From a checkpoint of a small transformer trained on Wikipedia.
Training: a variant of Muon for these matrices, 592M tokens, 9031 steps.
Each number is 128 + 24 x the weight over its row's rms, rounded and kept within 0 to 255. Layers, rows and columns count from 0. Numbers have three digits each. The size before them is the row's rms in percent of the matrix's.

# layer 7 MLP down (transposed), 1024x384, rms 0.102, rows 123-159, columns 0-127
104:087156138104140158142100105148152144092122095141088112098155166156139113123136117155107136092105113126121134168124134158091143103145141083131180134170099139120136117124154147131172107098093139103121108131092155156119088161136113126103164119112144147143144120128126116131128157101146143117121112115072132179109116146103138108110102152144129114134133136091137090112157161119141130140155
099:115115101143110160100091145109126137103081143126123125146134076144151132154133129110158101099115135137131131166120126133151140203149152136158145096105088099123112124146095138115123127162133132154080121113127144134145143102149177108111096169119089102131116133123145148109112112152144150099153152166116088132110138093126134128105132155147148114124139127132147140085178163090131192074102
106:082136126097109153131098087096130127149089124101166152110140113129138130163106122149162122137117147123148113149140134120123135126110099122116123156121167146138094137149176159131152134101153115122113153139109203161088087134129132127161124138159123138118114134156106114067114156152128088147142144135109143135161104126129122110150145131128148126117118113142082112166182104149091131125149
103:085105130159124061128124108117072087097110114120167124112095130092067131137095154136103115101101095117122151133103096158157121130108090139106101142117128122120159132139122121129119136105159136092160097120158110134129132118149082147134118125092133125145151136129134139137098105106122114134163113139161136131134136080121223131130109096137133143118159159159178124133120165127151132108139
094:107111159139121105140138145130140113113126060157117104123131135131131154151152131161150150148141131126089136129137104099175172167159122164129139126106112125134125092091154153156153137102136111160115131111166097133127146134129119134128082150143139112131118130169155131098156159056156110134113107135133158127164112126102147085102147136113099156098163128128145134119127120111177128141153
093:090113155142124114083115174135128148127124133130115156139135123124120084080151130164114117118122124171159176088150135110090110126117117149123114126119103166109111155102112184150112138121132145119126109108121156153117101144151130133171153095145155142099118118167156135113112180112110126083140127097151129111131104104173098154165138146130121133100087129143119127130080107126155088121134
106:143106136123175153129148119107110160125128127099131112133132113132126128134103168128134156110068126150138121105132118129127121144059122178131077094167097121150153105109122112117113143115164133131110114117113128128110134152083121166138115156084120105112088135129145104093088128163107113092141115098171095144125098106127128122091162075166129129110136162161144123191138154091148091124136
102:139122099080093113144138168145098108118136127110131131118113084121128117117129102104110149118127091132132126203120111146136159106178160144107160089134142106133132176115133158096111092105124080181141141097134113114177112155115132130105146136139140106139142147090117132115161101129128119094140134145103140156194110105157150137158156112141127094131147141094103149159167118138133110100138
105:172120073171108115119153106096149135107149142114161115157096132123113143091126189158155134129080114133132128125100124201132120124113168152143148155137164130181153094132131119149117115108116138121093132156102139138152076096121110174140127158128143116119118082136119154166135134117140147128129148091151092122146100111115158168128113159097138123136089173129134134129176141095129139161152
102:148151114111087126164099100107134151154091146120165130160125140125113095160137154123090102083119131111139150120126122120138129153165156113135149158137143140119090139137124145134102142093114163110142107139118118138109141178104118158098077077161114121106117116140124091090170201178134132136073096128102128138093168105119131109124117128132161135116124116104114144185122149119112096103128
096:128119192141101086080168117103102148087097111093112096151131158127086124157157120126132120136102142095103112131146090148110134148141131151111114150156123110081114120127124124145150116145109168144131138163151128128081085169126157128067110101127117146141143134116125119155136131100135109077109130168121116140149126119103113150125161138109110117125129121146165133128185132129147115122098
095:138128158110154125177100111108128106129125099132092114122112117101168138125178100118090165131137125135134140137124149120152083170118155138170154137145151123108133143120141139158146157116136183148121117118130104115096084141124129139110141124107114112156177137140141111135122146139103142113136117107126134152125122098150109160142136163123137131141098115111178103151097137143132101119135
103:112101143169117148138166116159074118083105095177130143133101129107094171118160117086141170105144152116070092145155122124142116143143109110119114129154146133147143118097117095127153139123119112129146120124099143156122156100097105103138170101148126098129143168130126138183137120134061109115134096143143127096167139099115144134186124151108116146141128132134165103147123116120144148135137
098:181103086133133103109176156092143140119151134150132147125143106137108053095133126114137105125113102131126174104142144064122105118148131083146134104117120169144141156149111162138161152157150141148151120122097120129123104158121111146148118131133095152124120101132137133193120150175108117120156119120132131165136136092113096139132121126163105136134129104126084137115135119175109102114102
095:163118190163091138145148095139099120122082090136138120135119146079132142100105140128099121167165120150153120107101175092130155137187065140133141129123133082162146154140144129057100137119098168117139124103119098112155110151131087146105086119098138142131125114115127134107114149054154128115124105143106150120150143120123155134144129119138092152125125090150109118160118106102139156117147
114:138109092069172164085133130141095159138108167135144099112155120117101176102137112147128118128132102120139141118095135148113147129164119142121096137167183130132106101109104123150092162159154134119166136129130114097143139150112159143132102166153139127120124147082125138115159149102161110135117128142126149158186138101116110133109106107116150115105095159150175140136099112159149193171126
103:112141085159133188089162135124108094109142159082148131130160134121145084108151131125141128055152145155152171151127133130119116127150146123133120128142154137130142112146153101096126109150107099179130135090111149048138121135131105176153146149081096132107132125150171112152133133160130121126143159156083129133108143141176113165134155108161148132143140103120128153099161161138100089101137
096:107132202165123142122070116154103162116107136135114110139103093123112101135126101139139128169150101138151141105132146146153102127158096134124153139180077127126170108128132148144154149123123120079121116098101135070163156161160136139144114108147126117149106136164107151121161151119144133131147107097126116125129145112127172115132126113156185135134085151132159136129154133075110125146126
099:162118101119168136095157118166138116136164110116120134156125186114060102124100164148110148159116107131114098144120158136153131146138136145134103092137126085140089164145152111153148147165118108154105096126131087128145134144157107146123126121131109126120147119181125147158115119167161155111086119142158145126137151102117183145077132158133149107120091153119119154092130156077132142141130
095:089064119113143147118133159110111123143134145066128143086122126152099134151112102169150104117129135111168111154158141146121119102083097102102129106159151103120136135145138130126135132143150133129135140146159098101180183139099146156117105161129165077094104097146095107131137121123088091125125065107116134132124130134144097144089101080136165142120140110127132114126083104104162124110185
094:121162117100114133091130147135116080134150109155143125104125125125145107125122129126102127088112131128136136102146106100162144124112153121173113152113122097092107129116120123147072154090135153142083172153124120133157152096157144127121127142120114111125148137132147136112157130149104149151112107166140171132122135108109099092130110138144158153179082139114148119135094158109175154140168
107:151124091083107132091152136112130123144112105136121102185136168169158176137136103157119117109091106122125138126179145131150101158136089105115166123155073144150135150192109124113103121107157102135137126140174058142133106173095136079118108129101125129136083131130152163111103115105120161097133173116134091168101112151131142111126144134166119106117123114114111155161162128097105164124143
100:105166118111107138155137109130181163089104135153117109125137107125079090113119106156141120147082098130148127144097111123136144110116121115144115143113106160106146131189102123137136100152096156166146135139131143114116146119121153142130109133115107101142119141153115140133134154130091166093117149119113147155114108158127141095141100133142123139156130094164172122140131105166143192106146
087:147132124134171143128089082152119163169145141128142083144122143210165137182105134108163142091105092143173132182115109128129161141161110173087131157181137137111136102130118150158118073100109156143113139135133131086139128122135107157125141128118106105132107122119132159124122134081172125140103129151138135122106175125098175168128080118124141135088092147149138126133121161150129147134132
109:119194142126109155116118121131110162162080152137127118151114145093114090142105112155097129068104083155115134176118149124122139124088146156120145140112183115143126101121145099108139132108126122117110143098135160139108158121148134109090101116131105125111130171120087165126162162155121142155097102170120105122113119098137116115125142104114169162130126134161166126104084128128147110105139
103:159109137117100107149088146095130146148136079116119122109148166096163152104134155106146133118173145146132133130121130148148141123117159125140129107183149140124128126119126147131116122152128100105123125110102143108157141124140138126121083117119143095131133134125106117106107127093120116099112132138111144113114108119105148112082127160121101129149105119139147144149169125096104094110120
104:119163178134077118130117149121130101100089136104148154136086151143096080083120103137146105142171152130073131147125127203100142138117156136150097119163144143145130112136154131095129080096140128121128132162104075117107104128102150112113130106151127129121099090143096148097133110106093160134097144166174130117076163132144111152111151140121135073150139157126153143131139087177111146144181
092:104130114162145159069126149137158157123174142162116089166125163151118169190106123107094147124112130140114161111141144115100107156128133205166126128129126104156116121115130144117154080124134100122156131134129104112148156117134093159146145095108138160096116142122076093135122140160128125141114148112092100119174150132128113095122097095115124114136104123146160125143144120168109136125149
095:142162139119134141145157153108110128089151148105145150116158097123138110155140105134129158087146150118167127177134117085120120147135159090146128157148197138112139117119140116140118133154117130163144103139138158150100145130098110147108135093108117138108127158130127131155116152115142123138094151111094102138151098122149113177088077125137178098111075117143141162144141131136125110081147
109:151164188141163139148118143156118165124127132079095150118088087114182117152149191171172119104119118093124104144127120082121147114116124136121127106138188158160135145102110152091115116128082171141113138118091086115096127132097128126113123110104148148129131162163117140107149062093118096071113139177153123092106112183132137114105134117113100120155079162114208141116150124105133100164154
103:140124127154126124079121091158158135164142152143106126084082152178096128155103097145158077118149108107134157154069125131148103127117124136143111105150128137093123142150100124123180118161134138140080138112116125142134094146123130104135106111090082135123148134108093128131096137155140126072123168150139121163150073086143143117104130143182091109122137145132145148138147149132137125163133
094:170122086143133147085117149144106085129145065127085081097120152109147140093138135138123131115099098134115125144118097149132120137137149123120121138088127163119107124142155142149170119105143137133125065093111133135108155115115111175139115118106159111115169115148108100113101150106118131113158106143147145136126157194189131130128167111139089133098095118145120065159076154137137119174116
094:121158109109146133144130127108183113142177152125171123124109178133147119113108125117122116107121135094104128134136160132129121165110150129125145125124167108116094089109141084139128120103132115133145120097153145158104129122117148119159149146118137136132112132126117141121148141168128156129106117141132120114069154113132141158125171149148111135113169104119144126145183122144142154135127
099:147145135161156101081124122113127138111130166105126129142122121132165160097149180104137122101148136170123170130124150135149119143167114100159132127117154149123122116178148072102166101107109156116168121150097118128080119149132126127126115085100095132142122137097162112133112113105120142120152167079112146149118151117141161118151130142121119120173158141114130117107117141130134142162123
098:167076187146170098133080120124096114118113123115116123116142164111129155145076134139182141139119107130152106105123122125130081101116147130114134161115090108116153112163146137106138117128128097101126156141129166152086101075134089145147092109117109108124103107155122103133123167128113109142114105078102186145145131116126133131156111111085127133128143172197130117115113125103156154126149
100:160109113142123094135120149131139106132089105148142138082115137112125112112109112101128138085094100120097155124131141130120148151154140149110122126153107096133140126149111143127128144155104161161156127138120161140104146121177112111128134116144102142112132131112108192116118115123141125142169134117150139163106118134150127144136111121100101159100165150135148128109116171125119111179161
106:103110118092183098126098157179127123152164161170142118115125136153129121142126132143145172126128151091130108108100203157145108108136148092116167132131164070159086137138112131155129106139144126127092137151164115148147148120148190176116136120114105106151143140122121214138151097125110139101091146151122070099112117122162093146099095169049135180087131118107210096135142114108137120123146
# layer 7 MLP gate, 1024x384, rms 0.099, rows 124-159, columns 0-127
094:108168130100142116162122147137101138081097114130108140124102109052134118137120138146131136173140130115143179144124144146097128107138151104110088092122124165160138156124107166169164125105147121113114149158121117114135158123086149134116111157118121135109118148130128165142119146165097128126124131116160172122130073176162100067129073113127123181108151129133148148145090122135139168133080
104:143105130112132130094128166141112092150158142120119118102134132090110143163150141106134105037109137164098124124086135114128142167138157120139159105144137094109127125190111118141183095121131114139127123142099105139154149147132111150079119146130113110122183128122146132098130110110093108119116143098122122104120115097156164112149130160141124124137134114137162131143099109151162156132125
101:139140114107135160151127100170163113141104123151090122125126140075104121129114145160168113115126131125127102113119127121103132131065120114116140144101139107148127148095100172083114109123153131128116150134141142094141147139096118094117130103133151087119105100103132081080141111117130102100096095121110138108140145128149127099074117106130102118132171141114109140110119144170112102105082
099:106120119120115124152120100122113120140160165101143120119140104130146116104078070134158151163117118184125115166137115152106101130109117162112114108122151097139096145154144134129114123114173147126143108148138146114101135105098150139171119129122140149157140103093131141115156071151153118106167156130117073071152147122133128160107112153149149160142102151140117112154117126143078155127135
093:158119140116117144123126104122158129133092149126146147121143089146113166153097129166127108154150105116100120116140126120151185118121131132112151112146078152126113123041126149116141154112115115118070173115144104122105156149150106088110112134131149163108069101141119127121123102139137167150158105116153122119121155108088125151077119124157118116106136122127120187152150137106140137160113
105:134151087136128105098093108109125104170141138149105100130127081114132139143142092095093077120129155142110140159128087145154096107104142137169146146138164108146112131113138153133118161152136140163124137147181149082133104071137117091132106092094119121153081133098097150135133102129115137098091091177113109160101127123134141107090147134156134128084151089123124145101151113133085178098149
101:121158123084120146157137143120147099109122127137114136126090073099122094130159079138106158178098150125167112164159130138088152103110118124048155070097159136141157138044145134100142130099136117138134128129141163131148126130092154118139133108124130111156128111098109096112094117102127155134125164144138084151122101144149106138124112158112115111105188112162140129172119101121176119108105
101:123137092160165127136126120110166126133101127099101098150130157099075160175163089147147150107105199152138108124106126116096167150127152113147120131155096181126126149138093150120111156099109134141162155115115141119130155129122095162115144133098106123157152159109149151104114117163126116135175095093165098119138154126137114130113153191147103167103106149117168162108122138150087141182142
108:157142128152118113115164134132159138130119158096091142119137093109143130095149113120159133181140170122117131137151152155133150082146152124098111108133067125153095145144126127110167130101137140133136152118166131097120139086124118121143199118101137112149091124153149120114154095120121104115141090105131111091096109128159125138145141142112138135131160144148121123142105101135120102139132
099:175134114117133077142078149111107140139153150159129167160140133118122134151091128091144166123104128137114118088128124105144108162146177141110145149071096110100148086069166136154156128151147117112123130077153123115108129125134096122120128149114123169147135117128111159107165159090174160115125114154165113130136098129140187146122147116139154109127146148120185148149159122104120142154106
093:116148116088139147170115140102155134147130074160132139116140120078161137141101105144133142108112102171109133150095144154154163128150157113120128099124113157131099158086093150114126138121151137130178123123099145067136138145105183143171103140117138144122109098142141123120108109127103113135110105103114107118135150113163138129172112168114084163131107158125103133148144153137179160126088
100:145120149099106164118128153115118140121124146118138116098117127106152116112144130151104125126098167131146136091122127141135117139105152130126126118145139148069137156184149118153128128142152113130134175070131118115101140147092158113102103190152141104134198141115141106092139135154140133101150146143054096122141133126126133115121096112088132130101099113087120121085109080151079135101150
095:152110144116133124121152083153182126145133149090169128140127131146115126122101139133117119179133138126129140129156158111104162182105136125119094148143101114123101120108127146098146147134121080116110187125141127152136146133107129119150083114123152135110163162139100104102137124145117118111116104157120135112140140129115159083132138118098113144118157114115142120167110158157132125131146
097:149124143098106112126173123086140150125128115095133093158137139108132163137107094096089109133145138107135122129170143134090103160094167125126126117124078123134111122123109109175111105124120105173117139111122119139131182141128143112127160140154096117140137095151104181110140097129119141138101137152121104141101132116118085156141084144127148134127162083139143177109105145150120118127198
120:102151118186136088109108112125129100099150114093153109138140104119131097102121085089112105131160144118122119153109102114118115099100148111144125119113126162105163165149153110143125117115086130136149131153140151142096083124114111108151167088163178078145154114183124113101133129124147125113151115166139129094078150115125160089152121125106089139108145146099070133096175129140128161119121
114:159117120149113087166151134123131122145109164126099150156120114149139123137121130134141156097155133152162152142076140133157155108167117131115124134143141128103118119148095135121102135117109148145139149111153123112206131168143147135109120162176156083167096159151154156135131129154121129125166116174105170168095149144145123131177102181162157148111101124123161098131117120113119081122116
099:129101096112139089106136144145111145164163128152101126094177105180147133157139111097122120134107116097117116130132125136112106124103190115117116138080138140159087138106112133133147130123136144115105127125159126131128153103148123135120130152147138135114133151111094145139131100100146121153116119155115145182109147096174116156130129105134134134144120135145106144147178145163078127144141
096:112136130173108137117112158090134130149125162099131124102169123109133153117114140123150177181129104103151125179125108125101127079060065108133117101123147152119136152126157106132151109125157148118146173117101157113122175114155168135123122122163147119123126126120116182111117133137114143117123120126141163103153135094158153112137149107133111147185147136132145117078146146156136112121125
095:138123125160136118140076131112086124173129154156106116146135132154164081156123126102123132126121100099107115151140102102129137130131148151161121137141137080091167104105087160143172096160124099109123081112151138107114109123097145105131126098154093139133183093111116119109067124095107119114149113148130153089132158170160139180158109136128148188113122166131113143123115095138152143125140
086:107138123141129133132095120113138100118077116132122201153126134105104134123177154080139119123130129138127145104122149127122143160136102157156167153124129129115130183138113104154118120109194033116149099110127121132148068095117118113112129133085139103077135097067150139137111120165100146167102120167155142124094097123123135164152148151118160110118118131119118162091133088151064101135096
108:130131134145125116106155103169161120119120142117120131166134146153186090143133123118084129135165113117128085135139132124114118148120113120163167073094141121170109118133119117134101115151103139126141125123157112131154142148147128134156121124114142108129149107103137168125146104108144139127119150161138160094110122155124153167150110104122109141120128142138131119110080122079108111136099
089:153077094123093148137135111138123139096126166137150137132145129121126150099077148119118146112148115101101139142195096138122111112107116117107143065139104106090120139152096152171150157130085053131161135082124089158127117149141108164152187113107085132137146137164122140072078146122108126139149136114121103166124104133132118107109116127141151139113083111118142135111129153100118136128076
089:167173132114144111134156141102162123119142102151138178078146089073142090100106088136103137149142144106081150160120116131128101117105138121116156109132112113132109096117119148192125103145152135120161149146152090114115136150135100109089138129115141103125174128136147139121098096139106153153111160110145118122138141124127121141142130148158167125120136147130120113130083150120165116156109
108:102125127186155153161156141161155159153088090116114129120109097152133120137105103127145145142116143174165091149129148138112140106158121153102117150134167113098101136168193111137102140106119129141137123163142137148133160144153113087113098138135108148155113119116132161132116089125130173126174133105139112127100129105149119110139117116106124124140113161099135173098132148109152133135113
101:143122137139108107147135117129151107101143115127143107110145163118108131147132149105126128112136141148131137137111108122075148137091131129138095073121162148170119118146161151108104119176147111112125134179110130145161138137123154141134070113203130100110097143122144102101099140110133131081146145117123151105137143136110155119138127111122116122142127068141132130114117117165085139130132
104:131094157152104140137137139121084148110111177171118148130103143101123139108132116115143110141118166137105122154128062166111163119091156121122122138161106153121134114112159118108144135099105117099133121117110129147124098149147118138125090094153130109081156149140111156108149132155104125139058132164188152157130078124134144199129112137108098090158116169115137081101144138147078164149157
086:131147155130148094116105107102122159131098126067140154144129149150115132137091174170119106122108128103137131136158162161119115141178155118092170141130203117087121104128128106167079177148135115107132165142117108138110170149154106160148105128112113090093142156114134116120181110085161103172137116147117160117131143122116151079125150106116137097089152161116169114111118161114140110138162
106:166123137118130104145173129125126179113112159134141127135094119175130142124101174158098126126161150113114109128113098106119164125142148104112099144115141129115111108043139136112124133099153139114074116112149127157119124096109097137059115139137177093181187151119105076173156110162126122123137122110097134160116119118143138131127133107142149096114128117113174095104096093066156126148105
116:151131118090127156103106156148164103165154155115090139171126135108150107139146155138127145124097096141161119151124156089083160121073132119120110125146138156136122086156125150134126084138164117129117114169181163153122086130135113140125117143088120121099174113133101178144146119134164077153124107157128138112167148155074112129101111107113130117129094139161142143142120123116107090144112
104:141082104138083096132136107170144136110115169108128117117117107136119131121112158126144127112107127117142129146163091098116140099120128143110109100112117129084125102124134096148124140141091100135155094110100104151107110121137137118101121140145169112092117133148091127124110095127159139123103140095096139113142152142153155114102124144105166154104139141113143169106093132117098114153107
090:147100130133125149156162166150154123139134127134160091135123136138163107135126172154152132101077143164084113086071091135095125095122108146083101122134121100141160121111103114098126125095147122119083103151146127116157165127144113065125121121179136099113139105120165071120157182087151117126167071151138133102124147117083130141130159155135097152121139149114137092154112115117127135165155
099:124103099190139140129141131130128139084121155153141121147139145126123118109093144117165099171148124127121110128107131103142148093129136145116124140176150129136131133144123134158097156147120114147149137111150162134109113142071111117134100161121144146087115124101142121138082125087121080098132163138120134127091138086130164084135134135170142113120113153131108152118085115150134138126121
093:144177166127096118143105114130103093126126134154122136096154102169089144127130123136119173144115122114115087156128121103104156087092142133111094125095135091137126116096108134104139141123114170178109126100147074136092122148126137110147157159088142168115093117117110150156119131117173136132118125126125165118105143190166107163123092135120135109129130110142159154142137106100091134096128
103:115124111119127150146082079133161155130138102127141138122124123132133142096112103153163121132098138112105122103096157128145146158138135113135118102169155110116103177120103143125151124136146140127143100147170135137154159114129147082142102101131137126145193102130144123165125092145130141105139114131111098068125134134132131074108114110142159138168162130130096150125132156146089163114154
098:140164073127111132126123131105124148141139159127122123155112129106095151103125100110150136102063147165108119151093094109136118105167153138133138117134121121162146114113117099119102112151147145167102119136168126118106146132140176103170116109155196153122102147125172149107155111167131091194135134103092134128093113138160132151141088127122088106108103091129144161140098108152125175129190
104:089128147147113126104190114098134089110091134118099130102129146119121092113139104122120127140110168181100156151156132135122110119132169125138094105134094157126121143098133171113082179109123157131101119139117135110151128133083118092139115131137152127154145117128103147096143136145114126136146157133140157096125150126166134144110170132187122110115095169163102149085096158099171164117116
# layer 7 MLP up, 1024x384, rms 0.0939, rows 124-159, columns 0-127
094:119148135086122135132129137116102142155147142122151159119158141191124137127169104086128141081134152120125154115142154084090084128119130141101142083145114111154128107139128143120101146131081137107092096129109111127130130113153134152159091120111142110149127105063116156146123128113146130101167122135138141130120132142110126118128151153117096128087120141171129131113138157116135192132115
101:100140123118146139146122102116107123119117134129150150100100153141104166120127123144136102105144132142141132106145120119107127104066093117134133131068116134127129149125112114122169098135121106126179105068154204096153127147117119123149095126141147133101130152136099134123143160127098112129111123184108143110137121153187111102162125129144142148102117154154151149179084162151124083167148
097:132112141138144101109127159145092105124160136122126153150124100131135088134103115122141089118115133146130142090177144144126095142101097149105122129114172139132134103148129097138150125115116112098090171116165086132126125124098144117166163135094139135062134181148148128129115159100171187139133147095144155134212113126103145101112179137142161078133119157182093094108181131133109109164149
099:110175104117107150065107105139150149139166121130132166132123112120152157097150120150106145140173172104117123141121124095110160122122122118127119128131113060127128125147119121135139101050109109185116166125139152127163097125143142129113110111104077132088099141119184113148127151082164164162156125137127124138175161132115130131105141157146096138134154128137139146080081116127080171131113
089:119144171116129105147123144133079123150124092121122125155136105174078111097117139118096111142149142141167109130117097128170093126120120141113128153132129112111110142108098144105146134154185142148125089126094159136116104143132133144173157134151187116148145103146138126135119110110124188124110144116134155154147125137171092143140181157085100097103124092125126130138105146103127119153069
103:166117110107130180156175148127148118121104123158114110156133122132141107103128161144113167137132157124147103113139064146106093182094120150114127094149143109166246119119119108132135115102118149089092149113101070143101145181146111150108108169100104131137179107144157134149144137091127120115127143104137171111135114136133110166139102144140109109141131122095162115132106175125107072100130
109:119152124070107128141173143128145095107115140122132109104123089097146097134170109133137164188104125124141121145150121162121161083137140137040146153116169126153163141070135147108158128116109119112139142160142156160151117145092159134127134126143125108159133138098098132135069107118152143120152169138153105151129109115110109155128138123126122128101166134163155136129128078108161118116115
100:123094131107073111125131149137103140111151129148148140122121132170179079061139150135139100073142093110113106124174137146187109094123087169107156081085135133110118113118139114140168107157192121126095121137122102101135106104144157126140102139151134137136107123131143113161140108085105118128095119141102128197130085128139124096121117079115161128114164102149117118171142105127168131105084
101:143145121126170146133127178122131103133145133103132124124067123115125070122122149108076112150139126141145131112126118150110153149132116096088150142080084117113143128119167129174131086185087107122110126144100141120132137156146114149129137130135112137084132135121041126151128160161120141114108154135144140119132139114130133104135106107130088155120146112157154103122144176135130163121152
096:165119107120125082126101115158061124149112103119094101123154124138095130138111135116140157136085163144153148128136159155137076147132143139107122156089078118079159153092149150137139124125164135124114166102118097127087140135128112136106081142101124154098121082149132123172117142121120140138151099146177136113132147114101189151110132133188126132170139157142151119114155122115152115119128
090:125122142086164156146096118137114106146098131135166166100136083148153129106091114170119167144146138110117104145102090198125137109127121127154088092093122087134153138158101094155105117105149112170109151097150142138141127134130132112134144145127069098174123119124098147123101131131149141133095136101097122117095136118149109089119132164140126183084100092097097118118132151126127116097111
110:124136121163136118110126091130148146093129110120116164139127143142131107132127125127138119130115110161095151170130110109119125143116117110116129115125144139160133114078107098111119127094127129090131127170139180131088138094125097093093139098155102128105115121118144073178077144114100127111127127123106141096111153119104137101168103132110101095110107102157138092150158102105133128139111
092:100151105146116120152162124156129151131143142135165125122098121129152111112155121163115160099111136106094146109144086130140134106166123085115135114116148168137161096137093084134154125141111115107187133112132114100140160118133172112090075125129095115125137107084157088129148094039173135130174121133111161142159092146130108116164110113136135173126132162116169129124139123075132147120110
097:125116144163145119149117116134155122090139099164074133132102124122143162103163106100114133086125115129099128126142143131123124088140098110130129118095168177096158139127138103175110051143088138144169147132139118104163087155146093152099095119137117085157112164094187104160152131102124109098170121129129170105148118150166108112153116113129123148156133143123126114091151148143108124138119
120:110094123099116149103157127138151148145145101121089139135085108119136143115140147113119136135105124124112136133142145156123091158129115159137093134171078107122077145148139115126079143115146115112125130153139124118082116107099108142132152146083102149134089113121124123129160124142110147115076139131121144131093135105154149107137138160129139189145133126118150132115060124099114120130153
105:095133134132168138141149104108146139167124088149127153120092116141089115181128098121098105124113152141146114111094145118100140134085147115131151140172118138091122136132127101138142134102149120137116158134119103135102158127116113123104117154132126132123182194131116133135131139098131062123143124113137136152101153111136093149168098164139132113125137152138103137108138118126153189130140
090:124098127140146170154132196164133137109091130119125134138147163105147158096137137146170136104146118107120128103166130105138115166105132164124097107120099126113125099098139168121155114129123086143062126168144089120183140110108132153119088164102160106149118088163101126097132130111146147140137132083134093083115147154185176100120117138151170106117150159159194147193124157123140133136123
100:109129129104130199134151133165133089126117065145131141163117099142082109158141129118128113131108127169091108078135144150152129162112141163112160134111109149150135111103159148138071152141115136135132135139137125129124149079129101152135103121137121122118172111106143144130154136136124115138120148153090130136117123152103118108128118109154109119146091134131156123112150116076146081129102
094:107062169111075140111180135133073130139151152098174103135156141138147147107124112127109111112115124124143169142127113072126138124093109103098132110096103112157109119141097110137076131097142166116135141125117114097102112135157146137122111123133116135150134119138138147133154087121095125114116143164127135106135109124154150142133155125127156126114113132103087054157136140139145168153117
094:117147147117078085127141142067158151153076149115106127122166118119109087136143129147154154133131110109134172106099094119142100137125097085145120123128125097127154140098145120112084139145154105122129159117161124113126151090113147100150113149099109110113110179129127149140064118150102133136117113160150143110107137130108135145119137136183139134148100133066156129090108130107116132147127
106:111115099089093124106111096110134119149143126141135149142173143095137135126078135123090098127126116154101129089161143131119144149130133106153118130177104121135128124120105143149110118125152118141081140143141093095126155125119140107159136167122147143137141106142171127126111101135141165127091129105121140113074107114135095106126115132120150171146136169117112156166138086149144123121104
097:159152101138142137102098094153128109067111168133125141135101128154119174106055121098152128086112144066145120125151134104153131104133132118137120133121113122086148148154101139160134168125096075087127165110140084115073105160139108087131137075112123111161142125144093113099118131141116116146139131117149123157123153132134122139111120127120059155107098146109146141125128147118138115137110
092:135103138104138143142174099113150148182103090104105093171117163122104115142118133126128117156104106153117103137117120133132121149138131132089140125151140152136112164115131114096110137130163146124109154087135100079130106161149110138140152107121071125157118125104171146118168142122142127143135162181114090155122175130140148064115131137152122131171123100110145101074116124112090099134096
106:109102126164113113157179123142151143131082109110109151156118127137118142161064101098128139140138104139122132124106110161135140160166175147131129159153139166145131139126139099111114166086087142123168084139130139143122146154138139071107113106144076137165119109120155170124098110145103177169174108106115086160094142079136123096123152116156147149101112135103125131147169144098152101124129
111:142095136136127086129162144123138148110150105086140128119148124119128135135156129107146159141163162166142141134119100114086121145108131090145131104108141144173130113146112147106107142156131139142157159161113125111148132133110161171164102123164156077113126113091099123125135124099126166111147104128117171139112137116143133095077158118119095150135102102138179134137112109183082142126142
105:106098132142084138119118129119097117118102144154086166125092155107147110120132096108140062148139186147109099139113053160099123083111140157108098139173110154132124139145147076116101074107091113140127145128119125138146098136143115146143095097144130090102163115138108171126132136124086097134076117186215140120124157127158163137132161134087137106144136162161153114109153095145112161151140
082:138107123148131146120142119136129142155110103155113174136114086100117154142162125114100110093148128131115127150139132121127116117108147114147130128091085150177095124140110129151181125127125112183141115112132174122147121175132119109119115135152128164164157093175122157157146088147117129118134129081121156143115103165135134140164147125093111163112150142187136155097109113147130167117124
098:135142125128092121156108143091125153098125147100156131102090119145154125119106126189131100064128114107062131133152141164121123149152135179164136142115129082115149070141138129134130120146096148132110110117179133077166097121151134098092158126091155111170158142149146125129088134105131165157151093130100147109138128099141127146138122139146135125143146137116168146126116096137143092121128
118:156154139105192117153093151131110070135128098105085106163143083068153123131152130171110133132125105125101111125107151119118162125098120152121117152118142122144136140152130136085122139139123133152130082092144153173120139119104102108129120136130144106129162134132059154130159099141147110151153118102119112129134132150154157115114127151112128121117134155142178058151158119125164150167123
102:153156134100080122139129191116117137083128119135129123150137114140126136163140135127115153106118157137169126086114157149153110126132143097161094138158083129151106159181112125116115112143132155079153078132158130106164130117112143153130126141090114106154143137121124121131119136124117137107128191153156112110097151135128144146151127134143108122150114156134108107158143146132153053114157
090:110162117098114121115106159143103112119138092133131133117167089142137132163145124160119138169117161116126110169153105112115130135153143123109086133167094160131111154150158133125152100097132135151151143103160112143092117128151141132107117145167124128128141152132118151123139098070116126147114145076106112118133132112170102177044116140118148108148113102134125161116147155134134116116122
100:153126148140143124149148136153123123119098123136115123125085125136121110129135134124139127117083151121105118141165142143144106116053156146124125089143133166167150102116110109130173139156139147148089154133082132118137130098121120102117150113152105139158137134102161134140143127059106154140130152137113126153129137154115111092117166134108156120098129169082103115131162144117127099136135
091:120120135096145159113126098172083103121170168167121097104112181100093130106106072183110092128147094171136073124104109143146172123147117148139127110096146165148124138136111114108141134127125138134126119131140112104133136135108101144130122131134126161111073128139118108165129142144148137163113112142103151153103130145140117102127163136098131114158138129125127120081108107127072095100112
103:158090093094135152093121114119129171126106126158148139139122106187152125108117094130161123152113103127125154107148160103146141117126132131141121074139156078163117158133154130117129149152129144110131122146192103115106142131147119076117124143148134123116185114121108125131153104195124101172099155136101084093132130120132141109125160134126161098146109135135138137097128152096119115141175
108:107199126133144138147131131108077170105117146121111105096112159158116163107122105128092114136116138136113134137124141094130124082152149144137134146133133125149133116151126134121091098128137151171108110152143104119141180141142169126166111103130182144083093115147164148149140085157100093165146140119097138116109095139145141179148112120119124087107099084107109160122118116155115174081170
107:177144117119124117111066138141137164095185170133130145124117142107156148121130172131105136129148099093125123093122148129127107134127105133098137161124138110138156148128113143123159058156099103164185122086121155144103107164205167131083131153132151100124147164138124133144144132104095175147119163106124108127132077099125137099146120144088111129136117106105136122125127113110069102185097